{"n_layer": 8, "d_model": 192, "n_head": 3, "n_kv_head": 3, "head_dim": 64, "d_mlp": 768, "vocab_size": 4096, "activation": "gelu", "norm": "layernorm", "norm_place": "pre", "norm_eps": 1e-05, "positions": "rope", "rope_base": 10000.0, "rope_fraction": 0.25, "qk_norm": false, "attn_scale": 0.125, "bias": "all", "tie_embeddings": false, "parallel_block": true, "init": "normal", "init_std_qkv": 0.0471, "init_std_o": 0.0471, "init_std_up": 0.0471, "init_std_down": 0.0235, "optimizer": "muon_variant", "lr": 0.00857, "lr_mult_up": 1.43, "beta1": 0.95, "lr_head": 0.0069, "grad_clip": 2.0, "warmup_steps": 200, "schedule": "wsd", "decay_fraction": 0.267, "decay_shape": "linear", "final_lr_fraction": 0.05, "batch_tokens": 32768, "seq_len": 256, "doc_mask": true, "train_tokens": 108100000, "steps": 3299, "dataset": "wikipedia_en"}
Each number is 200 + 20 x the weight over its row's rms, rounded and kept within 0 to 999. Layers, rows and columns count from 0. The size before them is the row's rms in percent of the matrix's.

# layer 4 attention query, 192x192, rms 0.126, rows 26-34, columns 0-191
120,176,183,195,207,226,217,184,224,200,233,198,181,225,223,216,174,208,189,221,223,193,186,181,191,181,169,200,151,207,184,215,201,230,174,199,170,195,212,196,220,170,201,194,170,189,208,226,222,225,171,197,186,204,208,199,179,225,208,154,192,185,184,210,200,182,189,186,180,226,198,186,193,187,181,191,210,180,220,213,198,185,215,173,203,197,202,228,220,207,179,147,188,229,230,179,199,171,200,175,193,226,193,206,194,241,204,193,229,210,188,203,225,165,197,199,183,203,234,197,196,225,204,197,206,211,189,212,196,205,266,184,204,201,230,181,232,189,202,184,222,184,232,216,201,198,203,192,189,183,179,212,198,207,191,183,182,224,217,219,208,198,256,176,208,171,210,220,179,215,200,201,175,240,205,198,207,162,261,199,249,221,209,194,188,177,198,198,176,185,220,196,177
116,241,243,203,217,184,202,231,211,190,207,183,193,189,187,227,217,214,181,209,212,233,183,191,225,216,191,172,178,216,207,183,216,156,224,195,150,204,195,208,185,204,223,214,197,193,218,191,187,199,183,206,233,187,185,164,196,195,204,214,171,228,197,170,198,189,181,185,223,201,202,183,189,218,221,184,204,173,195,231,208,212,207,204,190,205,223,223,200,231,196,203,197,225,201,214,202,144,194,203,212,215,177,200,208,190,190,213,201,247,200,201,216,169,214,191,200,206,196,177,183,203,197,216,203,176,173,198,203,175,188,241,177,163,241,145,230,191,209,227,196,210,215,204,181,243,196,217,208,202,214,156,212,178,198,201,214,186,174,198,195,200,199,181,179,188,183,232,244,216,184,221,180,192,169,217,202,207,245,172,171,211,147,211,225,185,185,193,199,191,225,201,179
120,221,220,183,201,212,196,208,218,209,204,185,196,181,201,190,193,209,227,209,199,205,217,194,182,170,198,158,172,178,217,171,188,166,220,189,179,186,203,133,208,172,277,178,205,215,232,202,181,211,216,203,246,216,197,213,186,207,209,186,216,199,181,200,208,214,226,237,202,196,202,216,196,217,202,174,172,205,187,216,162,214,167,194,150,227,207,243,193,171,194,190,229,207,212,167,182,192,236,225,202,186,184,203,196,205,224,205,219,181,212,175,194,205,203,241,214,200,203,177,208,209,204,176,201,211,187,179,212,198,208,192,202,191,238,234,221,194,205,178,230,178,200,212,208,173,200,201,220,205,219,229,167,213,226,174,208,180,199,232,198,218,179,187,213,224,220,180,186,215,161,199,168,182,194,185,201,199,187,157,204,196,213,180,207,181,187,197,205,222,175,200,220
116,183,205,205,194,198,210,217,223,189,209,230,204,190,167,206,193,218,197,166,211,211,181,181,195,227,188,251,206,198,183,195,226,195,204,213,216,200,221,211,189,224,206,195,228,192,225,202,196,184,236,207,212,204,236,183,215,171,213,210,197,184,202,177,185,193,169,181,194,254,184,181,205,215,179,200,151,212,193,189,177,201,219,198,207,196,218,220,181,215,200,224,173,186,184,189,195,170,196,227,162,217,219,162,205,182,230,243,204,196,214,210,174,194,195,194,203,188,225,230,194,214,189,138,196,187,218,211,203,185,185,212,183,203,210,204,203,184,191,218,181,205,192,180,212,197,219,183,167,204,226,216,212,221,148,176,219,215,215,187,179,201,180,206,206,194,175,180,218,190,193,167,151,182,186,211,204,150,209,201,237,202,229,184,259,195,181,220,171,219,190,236,194
119,208,183,210,204,216,246,204,189,174,196,209,183,150,212,197,179,201,192,207,207,197,180,165,190,213,178,233,202,196,183,156,170,206,222,179,194,180,147,202,209,180,171,240,194,176,188,189,187,195,244,231,182,197,208,189,195,192,223,213,191,223,216,228,195,223,197,187,195,201,215,203,194,222,206,184,193,181,227,197,190,241,163,235,220,192,182,192,196,201,239,217,196,204,181,234,192,203,206,230,193,185,211,186,218,214,207,184,212,184,209,184,198,173,201,159,174,212,174,205,199,220,208,221,225,208,213,211,190,203,183,187,216,246,181,178,183,234,162,178,191,160,218,236,197,228,198,170,202,217,236,185,183,212,211,210,208,183,245,237,227,199,206,189,204,208,249,188,196,197,210,193,198,174,163,207,237,211,204,219,179,200,174,210,188,188,182,201,208,210,198,184,213
123,171,211,214,204,186,225,191,217,167,214,227,184,191,201,180,190,201,183,225,208,224,216,216,222,228,194,246,205,216,184,209,168,228,231,160,168,230,171,186,200,201,207,213,199,206,151,226,173,204,190,219,218,195,189,195,219,186,190,210,203,202,234,158,186,159,228,227,193,198,195,208,180,168,187,202,195,210,196,199,182,201,159,189,203,228,205,197,193,198,219,192,226,207,203,178,163,226,190,207,215,189,217,208,181,212,214,228,212,187,177,203,197,225,220,227,196,198,198,178,141,203,211,167,199,156,212,215,226,190,218,201,185,212,220,161,172,233,157,210,188,182,176,181,189,191,195,223,218,202,183,206,198,214,193,203,201,243,188,235,162,189,205,194,210,193,225,199,217,233,212,195,236,196,198,182,195,195,179,167,182,185,208,173,177,224,189,210,186,214,205,234,202
120,193,224,212,180,179,218,160,206,204,224,203,193,198,190,207,173,198,204,228,183,223,152,157,191,181,184,222,191,211,186,176,179,173,191,197,181,207,204,211,160,232,207,174,177,165,225,211,178,175,205,194,217,201,200,190,193,191,248,223,168,217,231,178,226,166,220,214,213,194,215,215,207,210,206,198,208,232,220,184,191,185,194,174,172,201,230,178,169,210,163,169,202,196,181,182,182,220,202,182,187,198,215,183,214,237,212,193,210,190,191,219,192,242,209,206,188,225,206,198,200,195,210,196,193,213,199,214,216,214,194,197,209,180,201,182,216,151,197,209,224,210,236,187,174,199,193,194,228,203,185,176,218,243,169,235,226,245,197,212,191,190,191,218,211,270,237,212,209,218,238,181,160,173,222,187,204,208,195,201,192,185,190,194,202,193,208,191,198,201,192,200,202
110,198,159,215,211,176,215,215,194,249,224,203,224,214,183,208,217,186,199,210,201,202,194,231,188,203,218,226,236,188,186,230,212,189,202,181,183,188,168,217,191,209,188,218,167,177,232,237,215,251,183,198,212,208,190,195,183,178,199,175,208,202,235,220,203,217,219,209,218,195,170,182,204,177,158,240,202,188,228,189,229,215,188,200,205,201,189,171,204,248,177,212,162,170,171,198,193,175,228,208,202,226,162,235,209,188,186,204,191,195,195,192,178,196,198,209,212,202,182,178,216,189,205,213,183,212,173,174,187,180,208,195,186,200,219,222,197,201,180,210,145,173,205,183,162,183,200,199,213,198,189,202,187,164,186,235,223,175,205,225,179,207,189,219,203,193,192,225,217,189,175,208,181,216,203,198,210,192,233,198,214,234,203,172,209,219,169,152,176,232,203,204,216
123,212,226,182,237,215,225,217,199,234,172,245,164,219,199,160,174,226,197,157,187,194,200,212,211,185,184,213,183,220,198,189,227,208,206,195,228,193,204,204,201,214,169,202,211,164,207,226,219,186,190,218,196,213,208,186,210,174,220,189,219,206,219,230,174,211,222,214,204,222,210,210,237,210,229,209,182,205,164,172,202,200,192,205,199,177,170,174,195,189,174,203,207,247,197,225,188,177,193,202,204,183,161,239,172,186,200,208,202,198,177,200,225,173,184,195,202,196,225,180,189,204,198,226,213,182,216,194,199,187,195,168,204,207,211,177,184,192,208,215,172,171,229,186,230,171,160,197,209,193,232,183,245,249,165,206,159,209,184,163,215,212,188,194,195,191,208,201,204,211,197,206,182,222,198,155,203,207,218,217,201,198,210,196,216,226,241,162,209,196,181,204,219
# layer 4 attention key, 192x192, rms 0.13, rows 26-33, columns 0-191
121,171,173,190,208,220,192,178,218,200,249,174,186,215,176,191,196,204,193,232,186,203,164,209,197,206,184,201,222,175,229,206,186,168,186,179,203,177,194,182,220,163,163,207,216,198,173,197,202,200,192,177,176,218,198,205,203,191,173,180,193,217,220,202,232,211,202,193,171,194,199,197,206,163,223,218,195,165,205,221,216,172,198,193,180,169,173,222,211,225,198,174,272,187,209,174,221,223,251,201,222,190,214,210,196,170,212,195,229,200,175,232,207,213,183,176,183,210,241,227,210,197,192,223,217,193,203,198,193,211,241,209,191,190,227,197,216,214,194,230,197,222,190,232,191,214,203,176,197,202,197,229,188,180,206,214,215,189,191,206,178,200,207,177,192,202,174,188,216,249,239,188,229,194,189,197,167,216,195,229,221,209,218,180,202,196,161,197,164,213,176,184,177
115,201,219,194,236,201,198,221,199,206,233,184,203,188,178,201,228,189,199,193,209,154,194,190,243,211,215,196,186,211,220,209,183,214,215,181,140,200,175,231,207,217,197,218,195,162,176,207,222,210,183,192,202,209,178,210,211,197,189,229,180,182,210,173,201,168,185,220,217,185,196,182,233,175,244,185,214,192,153,173,197,182,203,197,206,215,198,217,204,217,193,190,209,170,189,203,235,167,171,217,200,237,205,177,240,222,184,213,214,253,215,195,195,201,199,189,173,191,219,187,219,180,171,249,190,214,198,180,215,201,183,217,198,214,202,187,222,213,174,192,184,198,211,178,137,222,196,233,180,188,207,201,228,197,170,219,219,182,194,196,206,213,193,215,200,142,196,188,192,203,194,192,185,209,194,197,235,205,215,202,225,227,173,205,225,205,210,207,213,210,178,236,189
121,228,206,211,208,221,232,193,219,194,178,203,194,213,209,180,169,185,196,196,204,131,200,186,185,190,181,223,208,159,227,198,199,195,200,174,192,206,188,170,230,210,194,210,198,190,224,184,167,184,198,213,198,175,192,223,175,207,206,211,228,171,210,186,186,190,177,220,200,217,188,180,195,191,217,239,208,177,229,222,195,198,215,204,176,229,190,206,194,219,183,220,230,187,207,201,170,213,174,155,196,179,167,226,188,198,229,226,191,190,203,207,218,183,213,219,185,172,216,195,199,241,207,188,195,185,177,181,258,210,167,190,200,220,235,208,245,178,246,202,171,208,220,181,204,172,218,205,206,218,218,191,231,158,198,202,192,212,198,204,192,199,188,188,198,188,213,199,202,201,172,165,199,197,196,191,229,212,189,224,192,221,218,148,195,206,156,213,235,230,204,200,208
116,236,207,192,178,185,180,178,201,182,219,207,212,179,194,205,146,193,168,181,201,209,197,190,168,212,190,235,161,205,193,202,205,221,207,206,200,187,207,243,200,179,185,209,174,222,181,163,187,211,188,242,228,175,210,191,208,173,194,208,185,215,218,194,200,223,225,198,200,201,233,215,206,204,199,198,197,205,199,182,186,220,208,207,200,258,176,193,156,221,223,212,206,203,194,177,185,221,196,216,222,212,211,179,178,196,176,204,200,203,178,183,160,244,185,216,205,175,180,215,200,181,148,188,239,195,194,184,180,181,217,180,195,185,209,233,186,193,170,201,196,235,217,205,220,197,206,170,190,166,251,245,212,193,178,182,191,199,202,224,226,220,214,183,195,189,226,200,157,192,187,189,211,206,210,218,204,213,210,185,186,230,210,188,217,229,222,206,180,243,179,187,182
119,191,184,228,226,200,224,180,197,212,174,202,203,177,224,176,224,179,193,182,188,242,161,199,159,208,176,209,218,241,181,179,211,182,203,196,185,203,204,205,206,220,194,218,208,219,201,197,226,212,215,226,200,198,206,167,150,194,216,215,218,210,180,199,218,212,183,191,177,203,207,178,211,229,194,195,205,203,187,241,175,226,206,205,202,230,194,205,233,200,205,195,188,218,199,196,193,200,189,225,199,206,198,170,221,181,247,181,168,194,189,215,203,215,243,209,179,209,196,208,189,229,219,193,216,190,221,198,192,221,241,224,212,177,209,193,168,191,175,154,200,191,193,199,177,215,204,204,214,158,213,133,194,188,178,232,204,217,210,153,174,214,160,192,178,218,229,182,184,212,208,194,203,180,221,224,214,209,193,192,210,205,220,198,210,220,175,152,184,203,151,204,204
122,169,199,226,212,222,197,190,192,211,188,204,182,236,214,183,212,160,149,174,162,219,212,248,200,212,185,158,185,203,184,198,149,212,227,231,195,215,164,174,218,235,199,199,208,245,196,223,216,226,198,222,193,209,199,211,245,187,175,207,172,194,204,209,188,199,197,197,178,242,184,193,193,201,198,233,196,154,202,164,160,175,176,234,179,204,209,197,174,200,213,183,177,208,234,203,221,208,187,220,199,194,175,213,220,217,185,215,193,224,205,197,172,190,195,208,217,204,226,193,191,201,209,174,212,203,215,191,198,224,190,192,195,168,187,189,187,178,231,191,188,194,211,229,222,205,195,213,242,194,195,209,231,149,204,207,219,194,221,216,202,213,200,180,209,211,214,213,196,206,204,214,197,202,220,212,217,170,189,185,203,166,191,193,194,201,218,247,185,233,172,217,186
122,192,200,175,161,203,219,171,190,178,212,184,206,187,210,205,158,152,190,190,194,186,170,235,201,195,216,159,235,187,206,168,212,222,227,173,191,201,191,216,197,188,210,200,194,190,212,202,208,184,197,203,217,207,219,206,201,182,244,192,163,209,185,194,228,208,215,206,192,210,186,210,196,178,238,208,185,191,238,181,199,183,242,201,210,206,187,228,177,189,185,216,227,198,217,228,202,239,189,216,208,187,191,191,197,207,221,166,189,196,205,225,186,219,177,175,180,240,215,164,197,146,213,179,196,205,191,192,202,202,208,205,170,194,186,163,208,200,200,255,184,190,204,169,204,202,200,237,230,191,219,195,204,202,206,216,190,230,219,190,186,177,205,222,220,190,197,177,155,189,214,213,161,192,241,193,239,208,174,197,204,226,243,212,224,222,212,212,181,188,203,202,170
116,189,199,198,231,211,201,201,194,218,200,218,230,197,237,169,194,180,151,223,202,194,169,208,195,185,194,216,184,193,190,186,195,230,236,198,190,164,227,206,167,241,196,179,196,222,198,169,200,238,189,199,211,219,197,191,205,247,229,168,205,177,194,185,171,233,249,211,203,187,164,208,218,181,186,184,206,209,179,177,232,242,195,175,196,200,213,166,229,218,187,211,194,164,153,182,221,210,227,184,191,196,209,171,225,198,208,225,189,203,213,215,191,208,180,183,207,214,178,206,213,192,201,174,203,214,158,177,193,227,215,207,219,214,194,185,183,192,209,214,198,204,208,190,181,205,217,186,222,232,159,202,153,252,183,206,227,197,211,227,174,235,228,189,207,178,188,205,207,207,190,210,202,215,200,218,201,206,183,188,230,191,175,200,201,207,191,241,192,193,197,199,220